config = dict(
    n_layer=26,
    d_model=224,
    n_head=5,
    n_kv_head=5,
    head_dim=64,
    d_mlp=576,
    vocab_size=1024,
    activation='swiglu',
    norm='rmsnorm',
    norm_place='pre',
    norm_eps=1e-05,
    positions='rope',
    rope_base=372000.0,
    rope_fraction=1.0,
    qk_norm=False,
    attn_scale=0.0875,
    bias='none',
    tie_embeddings='early',
    parallel_block=False,
    extras=['local attention windows', 'gated attention', 'value residuals', 'a smear gate', 'short convolutions', 'learned residual scales', 'capped logits'],
    init='normal',
    init_std_qkv=0.0358,
    init_std_o=0.03,
    init_std_up=0.0358,
    init_std_down=0.0,
    optimizer='muon_variant',
    lr=0.00991,
    lr_mult_qkv=0.4,
    lr_mult_down=2.0,
    beta1=0.95,
    lr_head=0.0241,
    grad_clip=1.0,
    warmup_steps=200,
    schedule='wsd',
    decay_fraction=0.735,
    decay_shape='linear',
    final_lr_fraction=0.0,
    batch_tokens=131072,
    seq_len=256,
    doc_mask=True,
    train_tokens=1029000000,
    steps=7851,
    dataset='wikipedia_en',
)
Each number is 128 + 32 x the weight over its row's rms, rounded and kept within 0 to 255. Layers, rows and columns count from 0. Numbers have three digits each. The size before them is the row's rms in percent of the matrix's.

# layer 19 MLP down, 224x576, rms 0.134, rows 211-223, columns 144-215
100:181143137166127095087069190104147118114151162111191151146077130139134136135182120141110093099115106130104141150130109127143115121123121154172159118155115117117164139152119106130142115136138138130156118116118123099133
100:147086114127129124117071128115136136156081094141076123145138170141140169121126088124196129120139143110063156147073109146114188151155080126105098207156157147170060127084185140095140102151115176150080093198127116112096
101:113167104152159078127159161139109152115128086123126157168115162108148117114191129124080076104072103142152068127088144192168137134135092166168115204122135087127175177140134095178107128084116118131092148105106146059135
092:123094140161130106141085125161093109146081102173143159143121173112121144103127209060171170128153157155156144114120170060133109088105110105194099092137094138101160146144172111199194113093132121113148148156138148190140
099:126120165139158141137118133137107123154144133114080162161124110131137169105149105133091162098127134145122160120094123107106151139178129157137058156113158120102110045093141102145111123148082099128095154131132104097110
101:116134135068127161108192122076188142142140100148172110086052113098200141159098153111176150082107150137080158143167161139182124077118096179183129170084128139085075113145112128072143107079126126162095068105160139151083
097:154087138150165099172173134200164164056111185120140128131062117143079131147094197149146142093105133139158125142086111080143178058153111126156134122156067089145149173116122132108187075137080144162092112114107077142106
101:124153090169135143162101184102118109132103157135138154133145137116081188127147199163096084092171158115086122148085125143099133167167071131176067159089051165177161114102145145090064152130114130096119180104155089145082
094:083131088153096153168132079188142135128100101103120104177102111113094118126147093133169129144093094105094138097105081073190083157073150043155156169153190107136132138099167091102145122054193103154052088141120123154144
101:169095133129188124113135188091122127154147142081085082173076140128121149192139139113130128118122149122101088105174152109177101154164082125150120125155127159153131110117153123153156159141140150139084108143070112104117
102:103163168160154086107084139152101125170091113142121142134108130107149151141167125124059146117093190169096152106169170140177088077111158125117162128148072119119147151159104117144095160162159134057227122132119142129166
100:081150167170148177086143123077146098091180189128069116163158116107081149154139131123131197122152120077131167099082157170101169107126139131106142131119113128153129178095113131080066130102103118124185122127136170191137
097:125169152183161082161158142141157117093151123132080161154121108173143114151146172144168169076087148117181143128115111115117102110175118198081078067118138126150124159104054157094107123131086166097172119159124124159085